From a checkpoint of a small transformer trained on Wikipedia: 150M tokens.
Each number is 500 + 25 x the weight over the matrix's rms, rounded and kept within 0 to 999. Layers, rows and columns count from 0. Numbers have three digits each.

# layer 6 MLP up, 448x160, rms 0.0756, rows 324-353, columns 0-159
521524538502509522517435525512465485479564535443509502496533465476508450509529472536489490460494524438499458512501492483508492507512495515501531443513450530466489526504496502528469502517509490417529514450511516490534522506494505488503481550541526481500505466498480493499489477490461462507485489501453507529506464482503502468480555527474478518520515519496497476524509506484494509487490475509496486444494489474464500482470468503463530515489486487489494503533462499503479501532466507
467539509536458497505510498489520506481484455511519526539529487485495485546464454536518489500513505490451536526471489466516516444499519497483531540495534489458499499492508506529496481493504488493486516518513538514499524535527506477520431482479511498498495470501521536560500522508483499524434507507499469550487503537539536537500455555506507523530509501487508492511497480527534493520532470523495458554518467474525529450521473537525483493446488517526554484484478520551460506480561512
485492525470471507518530504518510514517510447483499509511492490489503516516508504484472488485553460515490480498521523525498505486473480475468475511488473507499492510493481533510490517483502509479502506508529501532492510465509514525565527491511476514503572495518524523508484509521521537431503483478484480485514521495539514486498492517510544512527518487528528528461471475506481492469502491518511480483498485457500549490449488493539457458483545510499532514450492470465516499445495454
515501493527550531485456486470522480507482484492549497446535447526506538539516530541526444472530467532499514502532498477509483474534532500520496458520509513450490489508520481477478552560481524549606498486538537523533548492476514515534510507541544534460523486457514518466489481540458563517503494504513526538500506527516505522461504508549509522534546501490459534522471473478505487496576522416479519507495474485515569493505497490459534490497528499484506514500528495511483507497494503
517500507528526551484468514533461481480502502539528496512496543430529496523483478557508511526469479508506485522492486517492456509528486509535514499472450505488515503497537506471529460521492512488502517519452523500506467461511480474498530516494491514482505465488505515547526467494488469486483488564515517488486508520494519518495520484437508512548498531525486468420499452507537504498479536495465505456483492495450510511515457538515521498562510507528510496467525444473500514501496499
485533516491483528493543482526541511481531524506533521483463435510467509498511489532535489492517481489491479534460530478513486475527538519515477479465473528498513474527489458519467506558480486480525505448518506498514488497481471518473479497522501531496499512468494456496526518516527533520505481513506520539486535510483545470513486491497496511474498506478499481491506455559549510527509463516478562527443514493482500495550483487548465510546481503502481455493500573545517480484494493
444501512489505481474480488519486461471525507520536530528512539525487542541456466483538490520521490496480493531524493521477496512506503500470498510503485513521463511476529531506547569530493508492461536494518488502506477513522496475530486492510522516554477516458479534492513471488523445524462541541483476489544474469499483540516489500507513525486459474508495514490522512475523462498508501500480519437493483513501535468507472526509484457479490455438520501521481520496544503480513476
539497476470501525482492530500493492502490494465520512469531495502506503534509517507538502491495478559500504510461493513495500496498531505474517528517521521474495494539508534520497507504468444514526471528515525473473483563478471511480532552493493504494491463506485517499494517492499509485528547528465474498486520500506495516484535475490484474501496491481460469521508512523496489537498533528514477494516483539484512483495490487499564510505521538470502480442522520519461505497504559
529465514478513470507565514478487494518503498484517494521498541520501505464462499506513506509540515466513488514494504477548516456485541499541504527511458512492474543492503497507491493506493483476514486480531486477500530570491496500520456489475524433517495500472495500527507457495487516557479525526505513507456496504469488478554469475519456515490491512452539542497490495479531501475496520464505463495492526515546523498485515440485468477487517520492530457547478486503536487475505507
493490518555513511487502523517543484540468483511492496526546470482502527484500476520477483485569434492476536492522504511523518500476495520485518447523503509506429472536478447473505512510483514500508495473507464504503498486531466521508459503512507480522491451487511504463501524522499480532494543539523508500514504513466483499480485600568531510545497496479478521491508494504558479482506489519500551476497493484463518503569518508467486552459538522487531506462522477497507512519477493
489517542530456500463470475462487540445499460489494483533527495504547504513476469545486501471489559464491467520461522503513480490472473492507469512513502470509490511458521448525475538502519519519531510503491500526496487493496504500477505443490474467521487497454528522542508484520498460507478524509517464500485487495509527552524508473475505513496447505458484503485481475495525490520463516468486528542463462495500497533456472475494536533501519483541491493514490513509463499491536508
486504503487477516477490524510503499482470500465503499520491482490453509531516491550512505488481527506494472455505534519501456518512466507506458500495503530474505479493503495533488533490474518470522507524470484524494431500484490536509517546522456513510496496494447465455497525468506521451477460508484450513504490472494495521465485493475416552534509518486482576518514502518454475515500439521478447467457480517510484489548477501456494552517464490505487483449514486501486435484510489
514512488487483492475487494487467540561525449504464471553479511467508506497504524443477491471556510517503462461449516519516521484541435557521466479472528474510478490567448479522484503472522523502488509483539491450467505515529482506495511515497516478506485504508519478531529523514527500535472504529438441532518522508497528548487532493512510490512510510512490467500553459482484446522493526473469496513507489504495486510526498467534494522483508544532511529505504506486500503500528499
461514527507473501523481489553528493451499526492558483494481505470472507482483540495495499495519494492497530567480437451459524505517481435492518498516451507469485531493503461495483471508477523521517523458545454510526469507498483462528500518515517471543526521486525485473487490439459537527521473459471537461458523496481454506498464498485518467481523526472514498497478439521498510528496507510438517459451487515478463514517530557478487531498531479492444531501485484494517484486531478
496524480523550465495471514516509531531540532519495465481491482512500470500501504528480511503481487531503472473474472485463490541507521470487523567509491470491524541500506503463553477506480494508482481506475528506535555525469492507541503521469548515509534482522463496465494545463474523530489493492476503532511457485482510493547481545490454484511514510532459524504487531514497524471516527518496487538450481510531490481526488507558509515478498481515509530529539518523522531504472473
484486504544502494506478533502533496496493544508515527541497531465450515485496464486507510509450489518471490498492541438492546526531481539531510514501536513497477485472493476526485512506526467484478542486447511490492536536505508527507492504475525463481488503499483491529472533497517473529472481491494474490524474513478500527481490540462492466489473495537529507521506512527503513486446496486465473509501509533535474499519480513534441470497509486500502463505502498497522486490514508
512501489540464468494470541505581517503533484493453510530523527503474480513499504511439501480482493451540501503475487515505517507507511510515501528455449478495493481478506470484516506514534506544465504508498501493495495474553489511518503518485494505524492503503529511526510483513495536490570455490492480494485503543524478512459465463502509491516477479496491455510464498505531499503469526523447486492510471506547490530503484534507540510498523540514485504498522478524466507509497518
489526495459509478467564524515501479523463470522516469528504458497485477499543519509462492500464535475486506481536488537486483496494497518459504514468472465486526490498465492470495490459440470483488480482490467517498506508528460523495549447493520492517481523513529502504459534525488468507546509477486487486475518520512502503527504525464503523474453500514496490526455504488515477512541517488515454519524516496484532466528560505460493483496536490480470508499497552497514481534511508
523495505494520473467457492460477528485525485476489508463488497474521537528438531530491472454495498553511533536486493482484517508476528473496530508543459486516516535471515499511520496515477499511492514419491476505485582507527442511479505573484517468475493469482517495540550474544496501501533496500456524527508518498482522503498482511494530500487453488510529560555512485528500484510486493464490495468485519514501477549536543486437523518489514514495488487449520476445489506522479492
472524484454500530523478525534466480486503506499488468485500500509549485505520505502485491496555486471500515546507468517547505461485501513502501521529480460508495485521529490561457547525468500500529488478518513479499466547519486518530514502560470543494505458544530494500548521520531493507498519502507506463494476463483520535562543502469518525508526502500558494518461484507489481505526544489485445528528482494495497512496479467465466514482513480503451520522510492520492520488471470
523534501505470502497495485498485520479526551472521511560520542513460498546516498506490516493555527521484474495482515495485500518497491447490510524500476515490524520482493546493494490470499495479514483492547501517500483540486507562520532517525483492483462555475489538503527492485493499519485486508456451532449488483511548480499549502503559537504560493471485492506529530485497526490511514532473456554542481456488536516492484524478530495508538556527466523508515521498492535485497560
523469483493548489504532484536500523486467516502482483550538507504477523526525467499485510518496520522485539497516474501526499530484531470487473496469512500520483491489524447464519486487480498501479480508519509521464521474494504494469499511474482490494504538470506512496474519491493533506514496501500504493519499491485463474515491519508507518539508509498529472510469453485452521504528499524479505518499469474522482502496506493472483496482505481501504499519480518486546449506493535
459527481469521517529537535469476535507527493482492534480531540517506533492485541502528512510458501500536544507502501515441493520482482497512513481510471486476501532510503492535524449510462541489493506513504500523485506484492527513479497524459525585499506535509481485487540515551526458512477508469508495507461521502435502479514506513500479553531462537496474503507494475434462486439468501534509528509473490537505533516446482498474554507507504508527507500521492485504457494483536515
484499487529511480503519492518477551484532461549490471538504515519476530485522478465498492506507552496450514521496497509498526495451492526509505503508481469529436533515487488516500479566494518518496481479511478463479491526509485516452510484494469473479459485480503465447516510507486490526503484495468501510519452482496477480508494464498501518489460488467488524502555454527509481504484493513527513529461499504467475504503561444515492531505535484525521480484544498501515518483456497
488490491440502482522527460453440496475491515493470475464494480485504479526503486488545483483494500451541479530503512473497490516504500493459504515464518502496544510547531515508521485481503529491469502507546504504490506508486528505535508499476540453526500528454485539473529514459458503471487506516456519500480505497473485500496462478492456529479525512486484483465530513485523564489476487507429501464513484463549523476493463518499500507510483519456480489533463500539475497543477482
477521527482466514503496450544455483476532507470466485494528510478510511524528506497471529567531474493512491559534496512516530495475489515501486446500504504492493505459517498526517523498547520477474478502520506485519536465518549477495492488474521522504502521463490523510532503508523479475540519418494488513518484492487469498494475524463514520474510518468505499462514484521502475494541510547467498494471465447537537505487509486509524479490527557455538566538499452504554500475499512
529497520521516452509531492471459506474475527474480482499503534504528468496473531546499492480552542498491494516459532506519478511488463519491519440482469496463524504459478499508505495463516460458488485518497494469480490481473499527549491459536481524482499530472473474521500489486516495526478492456449497483504501478500432497517492503490502500474460475486491488518543498506465498477523489455497492508507513561530583518489523520509463504461504511468528519494492488502495500502502534
493465477500512535490477519487529492550509529492500515491501496536501425525491496521486488495541506483507532500504471513499514498498492511490519495510515549515491557529480481540452528514532457497493471502495500530530511462504426448532530526528434500525510495485516504502546478494543492483524511505488498463507495518512511540512504483472536475510483534488478522536489496517491519545550482495501462506452454480509508517548448506454471500459453506527518489509470461501548485499536539
509501469471487564504487518508473526489512543532495500521474561506495488453495522513513483460494457479495486503456480510517487494474477461492514497556535490502513500521498467516530539470529463506473479463523510502475564510447505510515492493507481488508478535492516525449534521481475501475497488513526497507476505497488467498521449481504467469511516474513498546479512520444487502526537529501503458551492508462476520508565451513490446514511540488485527526524483512490516496514506470
507533520552483512498489501553487511480469524481503501504501497496484525490529509507479454477495495487450520477506507527508522456521488464494529464500511521489476536490456504477476512470462517498479493516502522496457490517498502498502501520516523518464489475476450517501488478505509469484485561533522524479501494466534504512505503483504495476532498506478567516499569532499516442544462530477481474504498501481447511532500520467507517470517522516494495527529491475493530472498461482
# layer 6 MLP down (transposed), 448x160, rms 0.0758, rows 324-352, columns 0-159
486534541523533509498522498519439511497508502503439524496568523526504491512533487526536510493522499527499494543522527496513530507524493488473445517541488521494472493508487526524528464474518453494525474505512477517507504498519479465501486516486478508515527511506484538519487529505434525497507511457487508529533478455504523464465480498466474530448514484493539501464530490515501510544535522455493494498451526495481492537501478519494488484549478531478477549541481465461511500517451562
485459494496503443510544505525433479507473504515480519493493497524542537473486506516505602493524495507507511519464482494536457512495519485539462472442462503510490506477481507465459523498497466502494475530482454500500461497499474474498475506453465518536491506460526536494479476519499490544526506508497511465497492552475492516492501481529490546464518490503524516484494490529510543515457496547500470506511473526442505463478465458551483494523496508517497509508534489504485501526477483
498449497459474474511519497522513491501495477486470545507530492501481454531532502518497536543534514503484535549496523516485497513521475459455520468524500540528542475487471479504504520482520528501470544499506494512482539449495502537535497517531488532499499510519528503488469481529464521511529496513511478483527522497486549482484499512483488473534521509549497498440477481531563478474519477559489512476514501494499548468485497531525525491533486533503493508507477498474532521487494490
559560472528516556520446490518469477495496483453538485489505482471449482490511530524475523490469492542509473478489514482527495475480505558517521492489450476468473483536499501495464513547508507490503495527483468441534508496484516496541486449492485522490460500459490476475499510538483525559533535498520500526505571533504530473509499511530483498507517494492493520514464464456542476509501486477490520480486507462555525492509518516459514510485532515480513542528535469421516464490459480
476492446499491487479478532527531477501527471501533524438486526501500525504511504517469513501526457456465478510528529456483480519518503500512512520512522481507499535466499528525490509508460492545482528476522580497496500509517521530535499527517525548478506459497521454521551523481518463489508483499534526478544493540491508483507503444521544455480499509508502524490535495569493488532499512460455508480489584519499493487506483498463483494477523466513523478454532495503532527498521525
513515487505457509466502481486479480496474467495508525529545504469529494512494496486482521503491533473534552456484504498477515516476493517489494453539524522515507482465502521472498456489515517484446459531477495522492471507523494484523533503499509523465480488541519488494500465508452470495536524496493481447494494477505515476451498467498511499500492505533498507509511520496474514509511507492502465472485469496528499503472510515478513467506493540487485555513513443461507523491509520
521507492500474558538496480501532514512451517471502516549460515475493471519478534470516512490489492530512516485483508525496502451495470524501520513520467520510500475509552496467513541507511526508493546533470478491498477493461548516465512540495471526508498502523528507470500529553486460537473496492503475548507507489480491538488483516553493525466475550451466546503491515485471471485493503485518507493489491502555531504486481503515499525485512496502506521530456490525509525492504444
523479472471485539464502508489492498525514531506512505522493432505517457487482480479487518492506485532493471496495485542501475475498488500516475519512514500481531496529484563516513506512510496465501492569450544474464498529514495474496555545504499484479535496479485513502502485537519483512562505535465504465502505515515522525496473448514504523504469486511515496514528494558497547509547516536520523540512500535447526489484527532516564513514466527515493482481525492508461503526538539
530486539494487488569530488509494507495529502462476501514462497494486462513508441511542500531527499527518500510470523501506501496471527495518488536533460504499488520491488515475482508541472463436495488526493493453481536487541503532538489525494502459504512467497562492519520482510523536522550516524472511481515486529481497442497547490486509508449498512475506507504532507482540484434508493450476528518485478473531458505515511476499508468491502487535462540512501458523516501515514519
474487544493471433522482513502462508506491533465481481475473518473511493461493490495478535546532470495487507509515473457513495514514483465467479512517490513518502525501527561551442470493506480496539538481469488487487486490475467521506470500466452502446505545491459519494545499473498527465557506522481519499521487517511527489508543486497461542500519516480519496470499492498509496523502508488483501555473483527540496496515495510509523529484472510483490512488518510498452516530452497
491523506488459501491461497486476545508542461486550474519509550478506500523526519515500525505498509495463492475513513470517526502493511524517475506469503488505478503470533496456529558470534517472479491454518544477508446486499491503486498480492474474520476484412533497510482493493492468547473486482537519517520464507523514525512504524475539520450483463517495497495533517513489508477497525498530513490455469482459528498469444486451489517529500506552477533509489499513478516502517474
483486510493510467505486486482502477506501500442555498521470485509474515499509480512492544491513507495440495480559503531507506545494507515492502533512485472481525466468515488513484512484557432527518487511519538519546484475493510463496456513503475514452544438539539455487455515531502503530498498522503533493514521505523502513523491446451518504499513519511482529524545495494473460534540481506501450483512494503496485479531470469518523560497530524476528490469503478484465475500504501
495493493527496543506527564461475522501459507506487477502500490503522521516457476465501463546505521515520467486453470530535508521514499532465488532455467481522476526509538489485451565493481504522494490490499459488494515505541508471506474529523526455501508519565522512488480501484507556485473455455496502492521510456512516534479530441499488479528477565483543449532486491480511442486486525506516481472517521542505501479521473515526471544482493507505477502528465446459501550448512500
503506443431541520497475459513504535479468467511517483487485484491527502493542573502460469474463482485508466527493498482501545470503516514504470466504516474468510503472501532503507485537487535541461512499522536500504552521509518485511496481460439517504475516495473492526570492485520436528525524483535454466480504488503512487464559568507502486536505496511490526495475500509504500515453464503459557551516471484480494546476501515463500511523512481510481561515527483505511510521476530
514480508484531516458489521512502480475488492524539519459531510474512530502527476503487492534484519527531518522485469518497508467501501504552505497512496449454473522520471510491511527473490508519447503526522518472501476528541503503515480534504540532485506526488472467486488518488531500501513504531484501506476476495528533470536489512478482533501520466508473503461505505507511495487492536505503477500519486492565483458497518481537540499460533460530508504558477501481464505523534477
528548526517558450492514474497503526512484466456539502527516517482532467534511502445509481454482462507521486523476523511488443526485516507477533525504482487513529551485475514455460507511506495514443485516499490498553493531484531473536517525516498520491485513466473503448504487532501556522533492481502488483496504499504534504471478498490521485512455510486504529488473483514467478514481484524469511485478457509494503526515493491487475475511448524478492511502510491481487496459519547
524521483488525488465505526526454507487526481525490491523520493497481449493533561516501473504478463495461484513551530449493506504506462495483489521510516509489483500519417473521500483448462503498502495455485534484498509467495486528449486473489451467501548475558510506482490473476530528529531478488496518490524527496458484494503535494500486519485509523523481483509518491498496514505505520462497539536489544507487462513539489500481475500489526545477471498513505448519506529488500531
513466521515513440519487503529478473491515517499459456503476480503537488533524484546493481522532482520475480505552519521452539497500456514517499524460522514461497476493542485485518477487491456493528499504511458489498490491513458452509471470465468484491501545470502526479529502525492516520529502537501466450447496484462493534484492474498560496509520490487497528522511516514486480466507512469529491523448516472464498488526507524465469507528493540498479550528485556490443500493535525
517485520502446544543520526510517509516462554525497481527498516474488493454492516468530497499503490445489498501525499532535471514504510524501453487497514502498475495520493508522511506475496493521494501509492497479494490502463546507499530501492511517499508518533497499508453490497475552499491512478508506506543457543518520483536503519513505526502538498495471482502495508491500466490476464483501468542504500527518517479554519524499511515504510460484534490560478464515488491515569495
466546511492493529526539557522530495490475501497538442453507458444519542522490503485531520498520543479476527528460492491457492465459463521520515480498424488513514476499497529512504477521483496516519460535506482500549522487491505515532514460548483489474509511508569520508496514500495464535494495494515507508537448496524519537471494448469499499498513552502506502508504494460479523491532467472516519479480517476520532476510504512535485458475448518503478514502491474496460474476487508
512524451483472463509534478505487522489558531494505478503536561517462499488504474531503529457509516486470476498475498501452499548506532506518482493510521500488519500519423505504492469493462542480521477498471497492499505503436521518576509507529490430506523501473515507565530507500523518496500474488519438518502485472516495492441509495510475477498528488500493511475501515489539492480504507558452477498533484499518470527505445470502514455481507526530443455504501500450487534496527472
472522521510529464490510496546535501512507538512473469528504491469514491499567512474543466503501521495441509505552500525512537497473487517529475496496518474462452495463504488497494510482519487510460475492542493488528511479504493447529460509459478491488521494504497490512489502490504486566525504465500455495503481457488479513468539527479519541492519493538522490491484478488502522463541507531473540467521520483520491514513482498464509483468498467500571505504476536506490479535499536
502516501525502490535491483509514438515513486528456523502530499518491434541478459474504518514465480442466500503538512509504502499544488471477515508498475499518477531514507527504463479515474513494511527500492508508487532521519488472527522494540521494470547488485536480470489515474485542546483443490483526503466484483502457513488567486515476467471566472491505524504501500522481506515545494482493495523512461492507498492488492526487513482505513569515515503510491473514495505517536478
519527509519482528526470474460515458522471516475522530513512503447515492529480570504512517498488480458520485512513494491502481491520488458475536487533518539472511484489524503489515492447537441495522486516496501515474507476495507475513510484496508514516519466478492499495512488483533528501544537485506522506507545497485526509477535502488548492512505504507502502512501518474488489512503522502490476491546532497535546481470502502480498504518501512498509502488467496510492529507505489
479504530496530474495496471496469484475481509489493441514469483520475488495512502509546503510447508488456515530524496523461475505549512507473515511492547526459454502488537499523557504555526524527515519523525510536501499503526522520494483486458502518496538536510515537464493473507524496508538491520462484538478519495507440559479501495465469490481516521487486450465489528503510511532482493494509520482506515488514533488526498497522498489518462503497503553460548505508488518474513510
481465511505496467509494491491508490531498541505443537528530510537485466507540464497519555498483541503472504483483500489450532479489520488513470502534546546504526521532529497495481477516505495483513515496499525474469501511520492470534514514511509446519498487497464472556521497543491526482516516513497465516501511469520443528505475500450500475485471502534540540491472464536473519488528501512514477532453490557453525490522474528484470497545490450528496489479477479512503515497487480
529559490499504507465487499462476554489514517464499494472523555466485481515537534535482470515500500492457514534441509499531537521490516483480501502475505503477489503495476456469513500506539517482542433503538498559460475475499507502513493483552492526466496486517507474504514510482495500483498489460510496502502508465544502475490480523507487538466499515479476472477526504474504446490540507434454465518491541504543511518467487510510518495536522537506495454527482467533537493533509543
495482460553510504525507504487506513551490533507488515515616537531546493498542471549485497548499502494504496470487511482478492502509512498541480529502534527561518499518503506523450489514481452484484529512535475530516503525509513451517532484522527478514545523499534491459530485487501520470513502457502488490511484498511477510507524512540455491482518546506494477475496491522473476465520503496515480492489463462481486491569494531489477542483472510514491487490565489509516478503534550
478452465474472499502529487454493480520502441486438474504478510502450468491521548497512493474511512463518487452526461512482521450536489482521477510480499517513528467511481519513479501503524495477476515526457473514488501531459500522492517495530496489538487549534519515500506547546522492484471500484483483507538479503485504484498437505516503501489528511491487528499483536554529483501498530513519502504502503541510472472544541505475537472534476521485523504519467468520484523482534466
# layer 6 MLP gate, 448x160, rms 0.0754, rows 325-353, columns 0-159
514507480510509484470467526485469475494453490530480514515508561511518513534523493538496538524493489522492481513511514472521509513479507473530489526529522484512478492504513529490468488465522489555473512462471446568457485531509504511516474507471475523510505477502523484485460529485505499479527494469504473502473466482522483520482486537538406513488463479529519501476481485513570484470434501567490530522506538512488492472501436509549507490523459489568577499502521526495492510486462473
465457464507459510517489493466511495500534500493526509447528513494495520546509551469517510501486495509451461478502507493495497522511515533565495512487514495516488520540512502496516499518504505523471477492474513512500519498497504468540507478495538521514528515494499497519528512500503476425463514504484457530465509515515507485516466479487470526564498447524488526504519476555465501527512484486475517484470444501483518544501470513491474503474493527525479538496505518470469470481485478
514511481501528508521483467489511496462473497486471479529468485514495453469526539490484519518475490523492461493449542458443517528512515470512553510443507498540523484431509507512479502513517486465429511480493511497483519529475541503507513455508470469498521509518494403536526504499477505474501571444525493525511554499533535489478494519472500470437508527510559465502484508468508576505462479490531494441518495541474521513509517483466476459474479500494499472546537488484477500474474450
520514469481501498449500518514517497487506464474514481495514531512477471457460520569495497495505494522494528496502475461483454533493465482503505472483519474502524497502498499534511531538460508531497539485509524480470526523491476546549436559467527507486454498517524521492522484466466513481491515540505503471507524514501493485510463518524544523505493487481457508545520522443521494487507545478542511508475517516514476517551500558470501489504560511501491512494526539518476490522551460
455506511530469502568494521506535501533517487487462518497526480518469531510508488511514499453486471529504468527520493479493478483521534462521475469512440448507519483593507455500485481538517483518469486471497495497523458484485530517497505507512514547492492462500518510524490502546535518503505511498518526508496522474461479507526455480487491533494473459486510512481473480509488434500476505481482539535461517513512494478575509507460521522522480511551507465462498548532535480465532518
531499509531506472477465493479481495466529490541433511501500502489481515519477478534530486495469521488520542519542472497496529485437545505509465470509552481509468482507453528560536534527480488479503472443539516506517513519491501472531491477516508451494464508475468523489489467458481471487498496519481485508530494493525541518523492466467462535521479445521484511507515442500488479496546471510544504469476505554482499524462496498479472488507508482517491477476485502515477480495524531
512505474554515542484487464491449490534534459471479534518539485508515543502513515534477507517477502488496516540461504539463513508506527520498523472485494492511465510477483460526507512490524487499489482495557475509547508514460496552466473507527482539499455475541524502493501517455479507528478531490504513548510494476474486503482514519471535484497512478479486460500492475495497524510484536492508514479474486513557490498463439454477458480479507519446489518498515510542467502512477553
527488448559488517531470485493479480505503476501490481524516464460445468507483489533495509488534506482517520497494487488502493508474484516492501463493533496476463527487499495495512506471458519490493480488510492483471512510535549454483507497514446499511503475460483487508518537546510521511474531495498574512484475545497461494536500537532466453458476531504494519521527432516545493467538490495494491459473540470555447492487542489459505485495525558513476471486526513500519494497482522
548501546487531531540497517473500490474545521474496492486518499527528495476538498479460514432532481512523523481493526478450534546497486488539533475484510484517506542469496441476501437510528555491516497513502495470491508530565533512480468506547504501531543431506470500496449523536511498504473504499514481521481518492487512487487480481515532499516510533489473493512525500524548502527462497532539544453538492480508499546482473510461508493509538511463503481498505528491487464476488489
530534457498503520518543508469504490524558484507489510506470539491508503488491520469518470531515507480502507487505498495494452463554513493455536488474524503531460503507490517502522485517477520501499508487516520546492454478520452465491502476518483517514515519524514496493496511495487532507526497518540532531510485513461485508486477547557501488441529464518517480503512525531490514469465480481495512483489484486521481510460513488481478528464533517542513516513536517486505467485470473
457534501499473546551469530496476501493515487455507503500512516505505488490504530561504549499503477481519551466468495527503468519494471505507495466461505541487437497506530492450494479476483476504510516479507514498529528526497505540536491514502485544490508458491494533474561502514451507513483527460498494568496511526473475472552535515489505516465532510477522494487473514501497503505482514529482478512470498525477482519507513481476518524464485543515471470478513541550512471513481495
448553496498504516492530543488506478470548476511560533493484515517478521494518516506520477503480503524485543520517511516524475509509506469515497488486454480496523495469532489497488531487534491514515471518480524458473486483511511511476533474444499514448512505507481563534517504491483491488530542483534496466526494463483493469511448530486512492482477509472473464468460549533498516494488501515489524491524482476460541539543488490496529481508478539505505494491451511466458523494531498
483493427488496501455547541481490503493503501506481532483519523461527488526503493516496476498489504520501484418498601547524480492556545500493462513509526511487494504478451497522504524492501468498494507501447511499548458540522465539509526491527483482517488514457455535483511522505561539498505498498487479508531500508544539497511517487461519479491513491489526465524506508500504470523524492499552486472468506528502501465469526523480507520533499532479427477513502494530472488468487531
514478525519513468497501476514468468487483488445475509496496506434491483469519497516485495525519491496529503500536478569531507485476454553512532502547544480488481471506461527565494547477511530515517505521526521500495486496513524502450497513498472474500519484477539498537480518492534496498517533482512531530508510510517515500500516484498482515485486454488536516462487438492513486517511507474490531444503534480510488503454483506468528502536510467527507481513456492494507490501506495
477512511478521491524483447500469484499505494469480498489516462493518516527525577487523498529534552510471464478509476522477493467477519509467485516492473509464502492510486480496501518536453507504521494512538518525534500499490476448546532532508469535503519467484489475453514483515535518517553492495500491497462505493510510488494530498473474559507522521470471522473496480491506510537499472543487488502503514462459479471493518487481499497501505517493482539528534508523503489492453517
462511492472522554504477517538445504493486514506471484497512506480506497529522497469508509525456504504518514516525536471525524512488443495488473488505523544486520494531474520494516502464465510494515506473511551470468486503505497508480516503493484487496524482560497536503489456430466507533512506510494488501518516513485515509481552509530483504489504537547466524504490526491477495496519531475548486529532553460505464486540494491505460498454521529531456465510504473504505532480539515
523530522511505495512486495498481513466494503480483498513497515512520539506523506485492499495520501509513497539507497520463462520462522519484491478475506484504486499522508533531457473560541494544530484546542538444505507481534539502502499502522515503517451476494499503511538476518532481513481516504513514511501455491475504470516510512526478521509497525510505524494442476507479473464529476499536570522501503454539531502473485510536445557510483497442473493531523489489495456461528500
447513515540495485496520518494531540470509473490534528510528538493477478461504506503506533491515493505489481474475525522514524516503462472480469485495521490494510471473512493513462513497471484447487516527531508527500513519481500468508552524458540547484516513504496519481514470497507499462476472514502524486496529519481414492459506482523490460521478459486428467510497511502507529503481490434462529499516487489492438492485497484492483504523506501507497505499502488484503538496474517
480484494506501489501447493505491524530541519474481544486514476526478482493548475497499508473518518454525559520489491495495489510523506512516446479509521467449478518552478507538438481479484530517511476500476476503439515465505533482467474496468518509479486506503499452502522468499521555448499473462481507450477497519496471512540512459523433533487522502501479520478506518520491488462561520516480542539518498495549566478487512513520501471530522491505475514526479486542468486483508452
481499482487500518488540511478501485495513492493456479547465485506511473473484514477523495501475495485488458501477492493512439515533513483531478507492509481486514510513495456488509519476474499507441499521499481495494492516499546523547509445507464460505545465534480496510510521510510462460496496530523499482515490471486507493498478503535490478497497469532520492463525458477496497547511510505499531493523519471497475496504501517498490546495548507424478501525527519493495494420567471
487507500541485471478490500525494494503520535489508511473535483517513497505508501500514459467535542521497493482518498506527458498495445485516530450525471506469469511496478512511463484506489490489492497538484505509482491496522468490499493462496495478508484483536460506506525498505527498518505477480518466501479520544478525518496505523517506536496500521518496486482512524526535531473501550522462509512481495479521510482539508499514492494527502494475488512537477528520475516481511496
513514518493437482526502471543498471481450516506512491489507504493544552539499499446505499524541484509458502500504500498511497530514497473507503505525493499499511474533492529500469522504504526506517512509525504523540476513473474489524506526517519490487452478500486502522508465496468492515506544448498481481479492496525525490482460480496525503501508482520525519447514499554467514514491530458457469504457527497526506519501503487507479497500480527481500518471510494516481550505479533
500542475500492539486465503479515494526531513511522555463507483497529532522499535473489459512514471499506516493530503503429516497531521441516500497533529532480501491515510520475485524495530453532532491459490521536502547484496496516493529535497470506488547480485481489508494509487567492478487514515481519476521494517485511489472490524483533490498498509501490451496502491499517479508491513523482525491503476510511547488489488502511480485480475496506517443515561486498513510518514505
501536480489495493535508445504487505453509464515499494452524495506485481487500508476501478512458496502524489559510494556485502472516510461495449542484487516514514503503502509484489464484504467481417496558478489496471521451497451496485499508512543504504518518497506485517524511480517524495477441495457473511474494538497489493505472527462483531485483492520490463518470484512521549496539506504512475474508497500491539484472573484466460490490488508473503507472535489543506497527468501
491513496497517498493502485493489475482559444487527489464472495502467537480496487530508485536550465483519547565510529467517489499487489470487481458465493523518457490495492500466504571491465508485507457507524515499496508526495541508492481521501526554512517543488494488484532499484509502485473521435490485491502530507506490495474501509478501538479538593478481481472453535491564547461502492531459514498489535467497510470480543496519495438498431518470530512488499518515551509473517468
506506468498511527500527515472474495484447508503518523503545534454513488474509508477518497491524506453433499516517517536492554476505482473478517515528516488489445551517504512473509485509498560505518522505458461514485485496512520498498491481497474492499497508478467509512552473517500502475518504462507473478480461544495516496488492508510456510456517485481522489476494486483481505492521532467504506535478496445507485534495518510532515529482506509484500473491466482503517520507511536
491502532487472493483508535506488495485484511526479526522476511523529498525493479546505473509489521491557487548536482486536474497502499497505515504483508473489507506492531493472510503471451507498521503457507513511500490426509472489465513499505464560521515520485501504527500538483474434507501513501535544518528505513467518491464503470478469509507528504512537539507464448524476541519499510491483494535491485489473501526511498458497509461491469518526520483478510491472467481493491488
531531528508543516541482511487526528480522535525517525452479489482512468471515530555464525516484496486479504516522477520509472523476463497522505501520491505539507516437464472517492486505516516537463519475496515450489464493502481493516480482463499447471529509466509510511487536452475532519497459480488487503519550493496527510524516532509539468434487483532401490484515518449522513496503512487498493523495517475476495477499499486517503546490514506487533507490512470481512466511541492
522521506485513516502515474484520499478473491532522592486507529540475484464526529490504509552473480478527523460501475546527495483511486474499450489417544511491491494520518469495462484482486508507564497452469539501505497512494491442518528493542485525502492529494526503518523516504461540526509527505470509503480515514486473493534519511521532488499507483482489533536529484485535499501519507500503485492492493520516514479477444527499475515465530463505510544534474506529510496492517517